Each number is 50 + 12 x the weight over the matrix's rms, rounded and kept within 0 to 99. Layers, rows and columns count from 0.

# layer 8 MLP up, 320x128, rms 0.0667, rows 6-42, columns 64-127
39 60 29 51 57 85 53 63 55 59 52 61 61 52 45 57 26 35 75 49 41 58 80 56 38 62 34 63 59 74 41 40 48 66 64 50 49 57 48 54 39 52 71 54 55 49 43 39 29 55 49 59 51 39 26 41 37 61 42 64 36 66 64 61
61 61 48 59 52 38 42 48 43 40 68 40 41 33 43 52 34 66 59 55 55 56 54 47 56 57 39 64 63 32 40 66 62 58 42 52 46 66 43 48 54 46 40 84 66 44 57 59 61 61 47 50 40 40 66 53 31 52 60 51 46 49 41 54
67 62 63 57 33 68 67 35 49 26 44 45 38 57 75 48 56 63 47 48 41 63 44 63 41 31 51 42 67 60 39 47 46 64 47 41 49 54 66 59 53 51 32 58 31 30 42 38 44 39 36 51 68 30 67 51 59 34 44 69 42 42 56 36
52 59 36 32 59 52 39 50 61 44 42 44 54 43 38 62 39 59 53 25 67 36 64 48 45 55 62 61 64 45 46 46 58 65 51 56 61 60 29 35 34 61 49 47 32 56 59 41 54 64 54 64 46 57 63 21 55 33 26 57 46 32 69 33
56 41 49 48 67 43 45 56 51 52 36 43 55 35 57 64 34 31 58 49 32 48 32 28 63 58 58 23 63 55 48 62 34 52 53 35 32 57 68 37 79 46 62 49 44 44 71 62 18 65 60 44 46 51 36 54 42 59 38 56 28 60 38 66
50 60 50 26 47 38 60 36 36 47 65 52 41 55 54 49 51 56 74 71 50 68 55 47 35 50 30 55 42 47 67 59 40 73 48 37 48 41 33 54 59 33 59 37 33 56 46 37 30 84 50 65 59 55 56 43 47 52 46 78 37 38 42 71
20 55 55 74 33 43 65 35 57 39 53 61 72 64 45 39 34 41 41 50 42 74 67 53 47 62 43 44 58 59 52 59 54 44 60 60 59 37 50 48 37 48 52 56 76 57 67 43 67 52 63 70 47 45 62 43 69 59 46 39 16 40 44 34
68 33 29 71 36 55 34 39 45 53 55 67 52 40 43 59 30 53 17 45 56 76 52 59 64 67 45 47 53 29 58 22 39 33 25 57 52 47 44 52 47 25 45 47 66 43 53 41 45 58 49 56 59 56 47 65 40 52 47 46 58 75 43 71
49 33 44 47 63 46 52 33 64 61 46 47 45 55 36 47 39 50 30 53 53 35 33 45 45 43 36 35 41 52 46 55 58 38 46 47 75 62 39 38 54 66 49 59 62 63 66 70 23 38 54 55 53 76 55 53 38 39 16 41 52 41 56 55
50 60 65 45 51 39 48 64 37 55 66 55 26 22 11 50 37 78 43 38 38 57 56 52 50 58 50 66 25 34 72 46 66 58 62 37 41 68 49 34 39 64 34 42 55 53 61 40 49 41 47 68 76 55 61 42 56 47 52 66 43 37 53 57
47 61 68 39 47 43 53 46 46 29 62 57 55 25 82 73 61 47 43 51 51 62 51 42 58 39 40 59 65 47 68 55 51 38 29 66 43 44 48 51 46 47 45 38 36 34 49 43 49 66 40 47 53 55 48 57 54 44 49 46 47 45 63 71
50 46 52 49 68 51 43 45 51 46 57 55 49 44 65 27 52 48 40 45 29 37 37 59 59 51 57 55 20 63 49 48 27 57 50 37 54 59 47 57 48 40 65 49 40 12 26 28 52 37 61 54 54 66 44 60 46 36 54 55 44 30 67 48
49 33 51 39 54 63 51 56 72 48 75 65 51 54 44 52 63 51 19 56 71 48 42 14 65 50 65 49 57 56 51 68 68 51 54 70 36 57 55 37 58 59 23 60 49 59 48 41 70 25 59 63 53 45 37 53 51 65 43 37 67 59 51 46
55 49 53 53 59 71 63 52 45 69 34 52 50 66 47 55 44 56 37 66 36 62 53 56 50 49 43 38 27 21 41 51 26 58 62 48 29 39 39 39 53 56 34 57 47 41 67 41 55 50 46 43 29 39 43 53 54 62 56 52 63 50 25 41
31 50 72 57 43 45 52 49 49 12 67 42 50 56 69 39 59 45 55 44 26 61 53 26 48 45 39 38 68 53 64 24 38 50 49 43 48 54 59 68 66 57 46 51 74 64 39 57 35 45 37 58 41 40 40 36 57 27 38 76 51 46 35 41
34 45 30 72 58 39 41 44 42 55 33 38 50 69 51 42 45 59 41 41 37 60 33 57 48 89 64 33 62 49 67 50 50 63 64 76 63 50 77 35 38 46 37 59 55 53 34 34 51 62 36 21 81 54 63 54 39 43 48 59 40 51 34 65
43 49 45 59 55 57 44 32 69 49 61 42 40 64 38 34 48 27 67 37 25 41 65 46 55 38 54 30 61 75 31 51 39 42 62 50 45 50 28 75 70 67 65 42 50 60 41 34 25 74 24 47 34 46 43 50 70 49 36 71 38 41 48 68
67 52 37 61 58 51 65 66 55 56 61 74 51 43 61 50 73 55 32 51 42 52 43 67 27 43 70 48 52 28 42 51 29 82 54 54 43 43 29 34 48 32 36 44 57 66 54 37 45 57 57 39 33 41 34 56 54 37 43 44 29 55 34 45
53 33 25 74 56 63 46 52 53 60 51 66 69 52 32 47 43 47 46 36 50 27 50 43 51 52 62 57 57 53 39 32 71 65 47 47 20 50 44 50 66 56 47 79 33 38 60 45 50 47 45 56 61 38 75 46 61 36 49 37 39 32 44 48
59 56 61 51 82 58 47 53 54 60 64 45 54 53 54 56 66 51 50 42 57 67 63 59 41 40 57 59 42 42 43 41 36 49 53 47 66 62 55 44 48 44 57 64 64 51 60 49 62 53 48 32 35 56 51 50 31 53 63 52 65 47 56 46
50 29 57 72 66 43 33 69 51 59 60 41 60 53 47 51 35 55 42 58 39 43 62 36 57 57 37 43 47 39 37 36 73 51 61 51 47 60 52 46 67 69 45 50 46 49 52 52 65 53 47 53 46 49 53 46 32 55 58 35 48 49 51 76
48 41 65 57 59 58 42 49 71 50 55 74 35 46 32 51 37 53 44 48 58 60 42 52 62 65 41 74 32 60 57 46 44 47 42 51 50 53 47 59 57 58 42 52 33 41 61 66 46 30 69 58 59 62 52 61 50 42 58 44 64 40 51 47
42 40 53 52 43 54 29 58 60 51 61 46 41 45 48 54 77 46 32 45 47 42 50 60 39 56 38 49 52 64 55 50 35 61 45 57 57 48 53 42 49 45 40 43 41 51 55 56 57 65 44 45 55 65 53 60 37 61 58 79 31 32 55 58
57 78 46 68 53 56 47 43 72 52 46 60 56 47 43 58 30 62 50 54 73 57 62 35 59 58 58 40 58 58 86 33 56 62 46 58 75 44 54 39 44 39 59 44 42 78 36 34 61 65 62 28 47 35 66 52 30 29 35 59 59 30 34 58
48 42 61 69 42 39 66 53 48 43 64 51 37 56 60 41 32 34 50 72 47 68 44 65 69 52 39 60 62 55 40 48 45 48 47 42 43 38 57 34 61 64 48 24 59 37 32 37 46 46 29 55 53 56 42 53 52 45 40 37 42 44 41 69
53 45 49 52 44 48 40 57 52 59 55 36 60 54 48 54 64 49 37 60 65 60 45 49 51 39 48 50 58 70 27 43 57 48 43 55 53 71 45 53 40 63 40 54 45 62 36 53 58 51 52 55 43 48 26 59 49 49 53 36 44 49 42 60
50 40 47 50 35 52 42 62 51 63 37 35 62 48 36 38 56 57 44 68 40 65 51 53 46 57 44 54 38 56 47 55 35 52 53 50 37 56 68 37 34 79 49 41 42 25 51 74 52 43 34 50 65 35 45 50 59 46 51 47 69 31 29 62
37 60 36 43 63 60 53 75 63 55 33 79 44 35 32 53 58 53 52 33 41 39 49 67 29 42 46 63 46 50 57 45 47 67 57 34 28 22 56 56 62 57 35 57 40 63 53 61 56 57 57 53 65 66 80 40 62 48 51 26 29 43 41 62
51 65 54 56 63 28 46 56 50 38 43 52 50 55 89 52 53 38 65 42 38 60 28 55 44 54 50 49 40 41 47 34 58 50 49 42 64 35 60 38 47 40 47 48 42 39 69 46 39 27 36 30 56 50 53 42 51 28 56 25 22 46 53 58
58 49 55 34 61 53 54 40 61 54 47 29 70 35 46 52 60 62 58 69 53 55 55 49 30 86 62 41 53 60 50 43 49 47 46 70 37 55 51 44 58 37 49 48 35 56 44 35 47 60 37 22 22 33 50 57 31 35 43 62 55 58 38 43
67 53 69 79 68 39 44 25 39 50 67 43 31 47 55 47 71 50 41 63 52 33 32 59 65 38 40 70 68 45 60 62 47 51 53 50 47 50 53 52 49 44 44 54 47 40 43 51 37 50 59 58 55 53 45 38 47 49 53 42 48 35 53 37
41 31 46 59 54 44 49 50 42 60 52 57 29 41 51 55 42 46 24 22 48 32 62 61 76 40 44 64 67 46 67 53 77 46 43 63 46 58 34 44 78 54 69 44 38 42 52 54 27 62 63 31 41 30 34 35 50 61 40 52 49 60 51 72
65 40 39 76 49 39 39 41 62 34 56 50 58 39 52 32 66 46 45 50 45 52 42 45 40 48 72 63 59 45 41 59 51 54 42 41 44 39 43 50 31 50 56 51 52 86 64 45 52 58 36 49 70 65 31 47 55 52 45 40 64 62 37 27
65 33 67 63 55 49 63 49 76 56 45 65 38 20 77 66 71 53 52 54 38 57 53 60 71 37 75 48 49 49 49 69 58 50 51 64 66 73 82 35 60 52 58 33 55 51 59 44 78 59 72 35 53 33 48 59 31 47 75 62 35 52 24 50
67 41 35 58 59 58 51 60 52 47 47 57 67 43 41 50 38 39 58 59 55 77 55 43 49 50 42 48 46 61 23 53 47 40 56 34 45 47 45 65 48 53 39 41 40 67 32 61 58 64 66 40 32 56 49 49 44 37 38 18 67 76 59 58
23 58 63 51 30 48 61 42 55 52 65 41 59 43 52 64 25 46 40 36 55 48 40 43 43 45 58 38 36 42 61 65 60 50 47 35 24 46 62 58 44 49 46 57 56 51 49 40 62 52 47 34 64 55 47 60 28 41 63 62 53 38 48 63
46 52 50 64 41 56 57 51 40 60 40 50 70 61 34 50 68 69 59 51 53 64 36 70 30 54 56 35 41 54 48 33 45 28 68 46 54 35 59 58 59 48 40 48 46 56 51 52 58 47 70 61 55 64 38 45 51 60 45 35 70 44 38 49
# layer 8 MLP down (transposed), 320x128, rms 0.0593, rows 6-41, columns 64-127
44 66 64 55 32 51 33 45 40 36 35 51 53 51 50 31 62 66 61 48 50 31 42 43 30 36 50 44 83 22 46 55 68 46 36 31 53 72 36 43 66 40 51 48 39 60 52 62 51 64 45 64 58 52 53 64 36 63 69 65 70 50 31 57
80 45 59 81 44 32 65 41 56 30 57 47 49 82 57 52 51 54 52 52 65 43 59 52 41 45 52 53 25 42 28 58 50 36 50 40 52 37 56 49 50 35 56 51 49 44 52 54 49 42 41 28 53 25 50 56 46 70 53 48 57 57 36 58
54 61 37 46 60 66 51 68 49 56 49 56 56 72 50 40 49 57 61 46 72 59 41 52 58 52 46 27 37 43 59 24 58 51 48 41 55 41 55 64 54 36 45 51 37 49 51 43 43 55 34 40 47 43 41 47 54 66 44 34 46 52 16 64
53 45 85 43 48 52 34 46 64 47 66 42 66 48 52 59 45 66 55 34 63 45 51 61 16 59 57 37 54 50 56 53 41 51 68 51 54 48 54 39 54 41 76 55 50 55 71 32 40 28 56 31 71 80 22 46 65 39 28 29 48 47 40 49
28 52 52 60 68 51 28 58 41 52 77 60 68 47 55 68 70 43 45 45 76 53 44 43 55 47 63 52 40 42 51 72 47 47 50 46 57 57 63 71 55 65 42 57 59 57 75 49 55 68 60 61 28 55 49 39 31 50 69 67 41 61 47 61
18 72 55 55 71 69 74 47 72 51 50 20 42 40 52 35 33 53 39 50 59 39 45 67 66 45 45 38 47 42 40 40 48 56 46 47 69 55 66 47 45 57 43 50 65 58 45 38 58 29 62 45 53 54 41 58 37 65 40 26 62 54 69 27
49 40 57 55 53 27 47 24 49 44 57 52 40 59 51 63 58 64 52 70 49 47 51 31 49 46 46 48 49 64 56 53 52 44 38 58 55 35 49 43 42 28 43 62 60 32 47 30 48 60 44 56 50 69 39 36 23 35 44 51 50 54 46 55
37 59 58 48 30 60 67 73 71 32 54 45 36 51 36 44 27 18 35 47 39 50 70 47 69 58 59 33 44 50 40 43 29 56 64 48 59 42 47 83 63 62 57 55 36 56 51 36 43 46 58 54 58 52 51 45 62 57 52 57 34 61 56 43
53 38 63 28 60 62 66 54 60 43 50 71 54 58 63 55 30 67 63 49 56 55 47 62 45 46 42 57 71 71 68 54 40 40 33 62 60 65 53 66 61 55 46 49 51 44 42 92 51 45 48 45 42 64 47 52 39 33 54 65 42 59 49 45
52 40 46 74 56 45 42 44 53 33 34 42 55 57 60 33 47 31 46 43 55 47 39 41 69 54 74 44 58 64 40 28 35 42 35 61 46 59 41 59 64 52 38 56 48 33 51 58 49 48 55 51 36 53 32 35 47 60 34 65 51 46 43 41
51 47 45 57 42 47 56 34 40 33 46 68 48 59 61 49 66 68 40 59 57 57 47 33 48 58 33 67 67 50 84 37 69 48 67 43 60 59 46 34 52 49 40 30 51 38 39 40 62 51 59 61 63 49 49 38 49 55 42 65 37 45 44 37
46 42 52 41 42 34 57 25 56 47 52 59 73 37 52 44 42 42 48 55 56 65 55 56 50 37 61 30 44 51 45 54 59 39 36 44 39 45 51 56 63 50 44 55 55 45 45 46 46 56 49 48 61 55 22 36 51 47 59 88 41 69 50 40
42 44 48 59 33 52 54 36 58 57 34 49 51 51 54 42 43 42 52 56 44 75 52 60 61 63 49 45 49 42 34 50 58 30 45 53 42 49 36 73 57 40 43 60 66 54 45 47 52 54 73 41 50 45 44 61 62 70 39 57 53 57 50 53
58 56 46 77 64 72 54 44 44 70 52 54 36 69 55 51 51 43 56 72 50 56 39 39 28 31 58 51 52 44 42 42 31 58 50 60 45 35 43 37 41 53 51 53 71 54 63 49 48 33 21 64 56 75 46 38 51 39 48 53 70 49 76 59
50 55 40 37 36 46 59 63 44 79 34 52 58 58 44 61 79 51 36 61 54 46 32 62 58 41 47 46 54 45 31 72 22 67 48 33 36 60 60 44 46 39 46 53 52 56 75 51 42 29 60 55 48 83 56 62 47 52 32 39 57 43 49 40
30 57 63 33 25 51 28 47 54 67 63 43 64 64 36 57 64 34 67 47 47 31 58 38 73 49 42 34 39 39 57 50 61 39 66 67 70 32 55 59 61 42 49 50 46 47 48 37 23 61 54 49 37 54 50 53 55 59 44 44 55 29 20 51
46 49 46 42 78 51 31 45 32 48 26 48 30 65 52 46 42 47 43 72 41 54 43 48 64 35 56 19 61 53 73 51 35 43 68 51 61 78 67 55 54 29 64 66 31 29 37 56 47 52 57 60 67 46 51 28 54 71 35 46 61 43 54 38
73 47 54 50 51 60 39 61 47 53 45 29 64 75 51 48 55 56 48 39 44 31 44 39 50 56 50 66 56 48 60 49 47 39 61 46 33 53 60 60 49 66 46 22 62 38 45 57 37 45 32 37 40 40 53 82 44 45 50 55 64 33 29 37
57 39 76 70 53 40 21 57 54 34 68 48 44 44 48 53 52 66 38 51 47 39 58 37 47 32 62 70 53 56 50 59 63 61 36 45 48 36 40 58 42 53 31 49 39 55 53 41 40 51 45 57 42 23 35 58 48 28 48 40 62 39 51 54
46 38 55 54 48 69 57 52 50 54 35 48 52 53 57 66 31 47 57 76 68 58 62 59 52 47 74 34 50 56 48 48 49 51 54 42 62 55 53 66 53 62 54 56 56 61 50 49 61 66 43 36 59 47 46 37 61 48 43 41 37 47 51 66
47 64 48 45 39 43 49 51 55 48 27 54 67 47 49 50 40 43 44 39 47 62 54 58 55 33 68 48 50 38 52 61 41 55 39 41 59 42 29 66 45 54 30 35 54 76 48 48 31 59 52 50 46 30 45 29 58 54 42 29 51 62 47 53
49 53 53 56 66 52 56 53 45 54 68 51 49 41 36 50 43 45 46 50 64 37 45 44 25 48 49 61 45 65 50 48 52 46 59 46 48 71 62 30 41 44 57 59 44 45 46 45 62 35 30 49 57 57 58 50 39 40 46 53 54 31 49 55
48 43 58 39 31 61 61 50 61 55 48 51 49 51 51 43 43 55 63 65 52 65 49 51 54 55 36 58 47 44 30 54 38 45 50 31 79 39 48 49 51 55 56 54 43 48 66 36 54 47 71 60 52 59 46 65 53 65 34 46 50 64 60 35
52 42 66 76 56 09 67 46 67 54 31 66 49 51 49 74 31 64 58 25 58 53 60 64 47 51 52 54 67 46 74 58 57 39 27 64 57 56 57 62 60 39 51 61 43 25 34 64 79 43 46 63 55 78 40 52 65 72 57 57 28 63 49 36
50 29 64 46 61 59 60 50 34 59 40 41 52 51 38 52 52 61 56 55 61 14 50 41 39 61 55 56 36 44 50 58 42 60 45 49 64 60 41 42 57 49 66 38 58 59 54 50 44 51 31 57 60 39 75 39 36 59 52 62 68 53 57 35
36 62 44 41 51 60 38 61 51 45 43 54 20 71 55 45 68 44 54 54 58 45 61 40 57 47 62 63 69 50 77 54 38 50 37 59 53 52 44 49 57 43 44 66 36 61 36 32 30 36 41 68 42 49 44 52 40 50 30 41 56 52 44 59
41 67 74 40 33 49 56 40 60 58 31 36 59 63 50 38 57 59 17 30 44 51 35 35 66 36 43 32 45 50 36 51 46 72 57 49 56 41 42 54 48 61 37 64 58 62 61 48 53 59 42 41 62 78 47 46 39 52 59 55 40 70 36 53
60 28 49 31 48 58 59 27 29 52 54 14 55 53 47 57 35 42 58 49 35 53 43 51 64 65 41 15 41 66 32 43 50 46 56 31 53 54 38 46 43 53 68 49 51 62 54 50 46 49 56 43 54 41 30 35 51 39 64 79 55 55 53 46
60 59 71 49 57 47 60 54 55 30 39 54 49 60 57 62 53 58 57 61 50 72 46 53 48 44 63 47 59 82 57 58 48 52 67 57 50 60 55 40 50 55 45 41 80 67 40 51 58 63 59 56 50 35 51 27 54 50 39 43 27 51 72 33
33 51 38 49 53 59 42 55 54 52 48 61 49 38 54 37 54 54 79 60 47 66 54 54 47 72 32 43 49 56 50 61 56 43 52 39 50 55 65 68 40 59 49 57 35 58 44 53 45 60 50 47 25 49 37 28 63 62 52 70 45 46 48 66
39 69 50 46 55 72 55 43 58 46 46 52 41 62 56 60 67 56 58 39 60 64 41 25 56 63 52 47 53 53 67 45 42 33 68 45 57 55 46 54 60 31 41 45 35 55 49 35 56 59 60 69 69 48 62 39 65 78 32 33 55 62 31 44
43 65 29 36 35 63 45 53 65 60 42 41 56 27 48 64 51 30 63 44 49 37 30 44 58 63 42 71 41 60 32 45 36 46 39 33 59 58 56 53 41 48 54 31 40 37 60 34 47 27 71 58 64 76 57 42 40 39 68 48 61 65 64 43
42 36 45 39 54 63 51 44 47 56 40 37 28 71 42 47 55 86 52 42 58 36 52 47 34 27 54 68 63 58 65 55 61 71 67 41 51 66 64 64 42 55 41 42 57 60 37 60 63 58 52 56 44 44 65 49 47 45 42 36 55 50 52 16
51 60 30 47 48 54 43 45 41 51 69 60 36 46 47 49 54 40 32 45 30 60 61 42 46 47 27 40 53 65 33 60 65 38 32 68 80 52 81 77 43 37 43 51 50 43 39 46 58 47 59 53 36 54 83 46 46 38 70 54 64 48 37 69
42 48 62 29 39 51 34 41 60 58 51 56 53 42 75 57 40 35 41 54 57 65 47 44 50 24 54 41 51 55 30 53 71 39 42 41 39 61 58 66 46 42 36 45 41 37 24 28 28 52 59 49 51 43 55 34 51 50 44 53 56 40 54 62
40 52 59 45 71 46 44 56 48 43 78 54 46 48 41 58 53 48 41 42 59 41 52 44 39 41 49 51 48 50 52 52 39 57 45 43 50 34 51 28 51 48 46 52 51 51 53 52 46 34 25 44 47 61 58 35 44 51 54 43 61 42 49 47
# layer 8 MLP gate, 320x128, rms 0.0688, rows 7-42, columns 64-127
54 45 54 57 62 66 76 52 42 43 48 60 52 56 76 47 56 61 37 37 61 72 35 47 22 57 43 51 32 39 67 29 74 46 58 20 68 43 61 66 39 53 44 46 58 75 46 29 40 37 41 37 72 50 52 66 66 44 38 49 31 42 42 47
57 52 51 64 36 60 47 30 59 52 56 59 57 59 64 30 53 62 43 59 48 33 60 31 50 44 47 27 36 54 48 57 41 56 40 56 47 54 57 53 34 48 55 41 54 66 36 49 41 33 45 61 72 27 53 55 50 40 29 77 53 54 54 38
63 27 48 63 58 41 69 55 31 71 56 33 57 63 69 44 57 75 55 67 36 34 71 51 52 47 47 33 48 39 30 52 53 59 47 43 44 52 74 54 44 57 46 34 58 27 48 56 57 74 43 46 30 33 56 51 56 59 61 43 65 73 52 50
51 26 62 61 60 40 59 36 30 58 53 61 43 46 66 42 32 29 34 19 44 39 17 58 19 60 65 45 42 46 63 48 24 51 39 68 50 62 41 38 78 71 56 51 45 61 51 61 38 56 56 41 42 38 60 39 54 54 34 73 33 63 40 58
58 45 37 75 47 41 66 43 62 25 37 50 50 72 51 59 66 50 45 44 59 54 48 32 42 55 47 68 52 41 52 41 50 57 59 63 25 84 61 57 35 51 42 34 59 55 73 35 41 49 66 54 44 42 60 46 43 46 67 39 48 73 41 54
55 59 47 53 44 56 42 60 42 54 49 50 40 35 50 58 59 43 47 44 43 38 53 63 52 42 53 59 62 53 35 48 59 57 54 49 32 57 63 39 45 51 41 33 45 59 44 55 47 42 44 46 44 48 43 69 56 56 50 56 66 71 48 49
42 55 43 75 45 61 45 53 46 66 55 24 20 51 44 51 33 29 25 54 52 68 41 55 61 49 60 46 52 43 53 28 17 57 60 59 49 52 42 67 32 55 63 66 59 35 48 60 48 55 40 73 38 56 52 53 58 40 64 71 55 61 58 46
55 48 78 50 48 59 83 46 53 58 59 45 39 56 33 69 53 50 37 60 54 58 41 57 43 61 55 47 60 59 63 68 53 58 42 42 59 50 52 51 40 42 58 55 42 50 49 52 41 26 70 53 50 63 77 59 72 33 41 57 31 30 60 54
47 52 36 48 55 71 52 49 42 57 57 66 45 42 33 54 44 37 59 35 65 71 67 56 45 58 63 47 51 52 47 48 54 53 63 57 59 38 49 52 44 48 70 59 76 43 67 58 48 55 67 45 63 45 73 57 51 41 67 46 31 43 45 63
59 44 58 50 54 53 56 47 46 28 51 84 48 37 56 52 57 60 35 40 50 41 65 27 51 47 50 59 25 25 51 46 48 47 48 87 26 41 23 72 31 38 30 54 64 46 48 49 43 52 59 39 65 37 61 40 61 28 46 54 45 53 47 58
43 31 51 52 41 52 40 52 40 46 42 51 66 46 35 37 44 44 38 51 44 48 53 57 57 60 62 46 41 69 57 50 38 56 39 42 26 51 41 51 33 47 41 51 47 34 41 22 55 57 60 45 48 50 55 43 56 50 57 58 57 45 48 42
39 55 49 55 50 53 48 38 26 44 46 50 42 50 59 44 53 44 54 47 45 60 49 56 43 48 47 57 58 51 47 54 52 55 60 43 67 48 54 52 53 44 50 54 41 60 56 43 56 67 51 55 39 53 40 45 45 45 42 54 39 46 53 45
53 58 42 46 57 39 36 56 54 54 62 57 49 39 51 62 53 50 54 56 60 38 61 43 46 50 55 60 62 61 54 50 50 54 30 64 68 52 58 42 65 44 56 39 63 53 47 45 61 39 50 37 52 51 34 65 50 44 65 62 52 43 67 50
62 66 60 49 61 43 61 61 54 55 40 42 55 41 65 65 60 40 27 87 51 47 42 43 38 59 46 36 36 47 29 57 56 67 57 47 76 69 75 20 49 57 42 52 49 57 45 99 61 48 64 70 53 30 31 37 45 34 55 47 50 54 46 31
61 37 48 35 68 39 65 19 56 30 39 84 54 25 45 64 50 70 34 58 40 49 36 53 49 35 37 76 46 55 57 53 57 45 36 56 66 37 40 80 43 38 60 51 76 34 52 44 68 48 53 67 54 45 46 57 58 45 44 57 46 65 57 52
54 35 53 55 56 57 34 30 49 32 51 54 90 48 35 26 48 42 76 37 55 30 65 63 26 61 52 34 49 60 67 42 52 23 66 52 28 52 46 39 48 45 32 47 41 60 51 53 42 72 43 51 72 55 17 33 60 49 45 56 40 65 77 64
48 59 61 47 68 50 76 77 58 48 40 47 62 47 53 45 49 57 46 29 52 47 45 40 51 48 56 54 61 66 31 51 52 31 36 51 28 36 54 67 73 51 42 25 45 38 46 85 54 73 52 31 44 35 21 51 49 40 49 63 47 44 56 40
68 60 64 46 65 59 52 53 61 70 32 63 29 53 67 46 76 38 37 47 43 51 40 56 67 36 42 50 58 39 36 43 47 29 38 84 54 63 65 57 43 49 68 47 78 43 58 59 55 45 47 62 63 71 56 53 61 56 67 44 31 58 72 53
49 36 51 48 62 43 47 52 49 47 58 40 43 56 46 49 50 60 42 57 45 47 30 51 45 73 59 45 48 52 42 57 55 66 48 42 57 56 48 57 55 61 36 32 38 42 34 34 49 55 45 42 52 59 48 52 44 49 42 35 53 64 66 49
49 50 51 66 77 49 55 50 58 34 59 53 61 26 50 53 51 41 54 34 31 43 46 50 32 44 53 55 40 45 38 38 36 39 43 52 50 67 65 30 31 47 48 59 41 43 58 42 69 64 40 50 47 51 50 52 76 49 64 50 26 60 48 57
60 52 44 63 55 45 46 44 67 64 47 46 56 49 62 54 59 48 50 52 49 43 53 36 62 54 36 44 30 30 53 57 57 55 49 49 42 44 43 60 57 58 72 48 47 47 45 31 52 27 57 45 52 41 53 49 56 51 51 56 41 52 55 45
44 43 51 56 51 63 65 59 57 58 69 44 44 62 63 34 54 48 35 67 55 65 38 36 59 40 47 53 42 51 33 58 54 48 45 42 45 48 44 53 39 51 70 35 43 58 59 44 42 56 56 74 69 48 51 57 48 52 33 58 47 60 65 64
39 49 36 52 75 71 63 57 55 57 57 70 39 60 69 34 63 55 30 65 56 45 36 44 44 57 52 62 41 63 49 17 34 13 56 68 40 28 60 63 58 49 57 41 43 61 49 66 66 57 75 70 33 63 39 43 25 79 45 51 61 72 52 68
73 13 48 45 65 45 53 59 50 48 30 55 63 42 29 38 67 57 59 58 58 50 51 43 35 67 54 46 59 52 47 64 39 68 52 42 45 40 43 50 42 58 61 42 50 52 58 61 57 49 42 31 59 25 46 39 43 61 64 49 69 41 64 39
55 55 52 53 46 68 45 51 45 68 34 35 30 41 60 52 54 48 45 39 60 46 44 47 49 47 50 49 60 37 51 64 43 45 52 74 67 63 40 55 57 60 64 47 24 60 58 61 60 50 60 38 47 54 36 49 37 63 53 48 49 48 62 42
61 76 58 53 29 53 40 45 38 78 47 43 61 55 44 48 56 34 47 55 53 57 37 47 43 54 32 46 45 66 48 55 50 45 44 50 43 65 67 45 29 63 51 43 50 51 64 76 34 43 50 61 61 53 30 48 73 50 64 57 48 57 43 54
33 56 41 41 46 64 51 49 46 69 44 64 69 56 38 53 53 49 46 63 50 57 47 76 25 58 37 31 34 64 52 35 33 26 45 45 46 46 56 57 69 38 27 56 49 39 48 63 52 48 59 37 52 56 50 51 51 39 51 21 61 66 38 43
47 62 57 50 64 49 39 52 61 47 56 41 28 40 46 45 56 52 50 49 60 55 49 32 61 49 52 53 52 52 31 57 50 46 51 40 50 28 58 37 55 32 48 33 76 36 51 33 30 20 43 59 62 43 74 68 48 47 65 59 53 55 58 63
55 71 59 45 60 34 50 31 47 48 64 59 43 56 41 53 66 67 47 65 51 61 47 40 28 62 53 55 33 45 49 31 37 31 68 59 59 56 46 64 28 43 34 53 38 51 35 57 40 38 49 36 48 42 57 54 42 41 46 56 51 63 46 52
33 70 42 59 53 74 48 50 38 64 44 40 38 55 47 68 70 63 45 63 54 56 41 39 75 46 48 53 52 36 57 61 59 54 47 45 38 45 55 68 50 47 41 65 45 43 44 57 56 73 65 71 72 33 53 24 29 65 36 44 51 61 40 39
46 37 39 32 39 48 53 39 29 58 59 62 72 25 48 77 30 26 83 60 62 56 59 64 44 24 46 58 11 44 61 33 78 40 37 51 28 64 48 60 52 43 38 43 54 35 51 30 73 43 64 48 65 63 58 45 46 45 47 42 31 56 69 45
44 49 67 26 54 39 51 58 65 55 52 61 48 40 44 57 54 58 37 48 49 53 34 66 59 52 43 63 61 57 55 47 55 59 49 80 58 52 77 30 86 70 46 33 73 32 40 47 48 57 65 45 49 50 57 31 36 53 41 50 39 46 51 51
58 65 54 62 46 51 41 57 45 42 51 60 50 38 51 26 46 58 46 40 46 55 92 15 43 66 39 54 48 62 58 59 40 40 35 44 47 52 58 66 54 36 19 58 39 57 38 43 57 49 52 61 17 40 57 36 53 38 46 42 40 52 52 50
57 42 46 46 52 78 52 35 68 53 50 36 62 25 40 59 49 46 50 48 46 52 41 54 48 34 36 40 50 44 34 64 41 59 51 48 56 57 60 43 69 50 68 60 65 50 33 63 44 62 47 62 57 49 56 32 51 64 47 72 49 67 42 43
51 56 52 50 33 49 53 54 45 57 25 65 48 59 47 50 34 46 53 72 39 74 59 60 63 56 62 52 39 33 53 54 57 48 46 48 61 52 60 58 57 58 41 55 50 65 52 50 42 56 66 60 44 41 35 57 52 56 43 55 59 59 53 44
47 53 41 42 57 74 53 37 59 38 28 58 45 56 44 61 62 34 53 67 56 50 59 50 43 25 43 60 38 40 57 35 45 52 39 63 60 29 60 48 64 69 48 38 49 46 29 40 65 40 62 51 47 41 67 62 39 43 55 54 60 85 52 35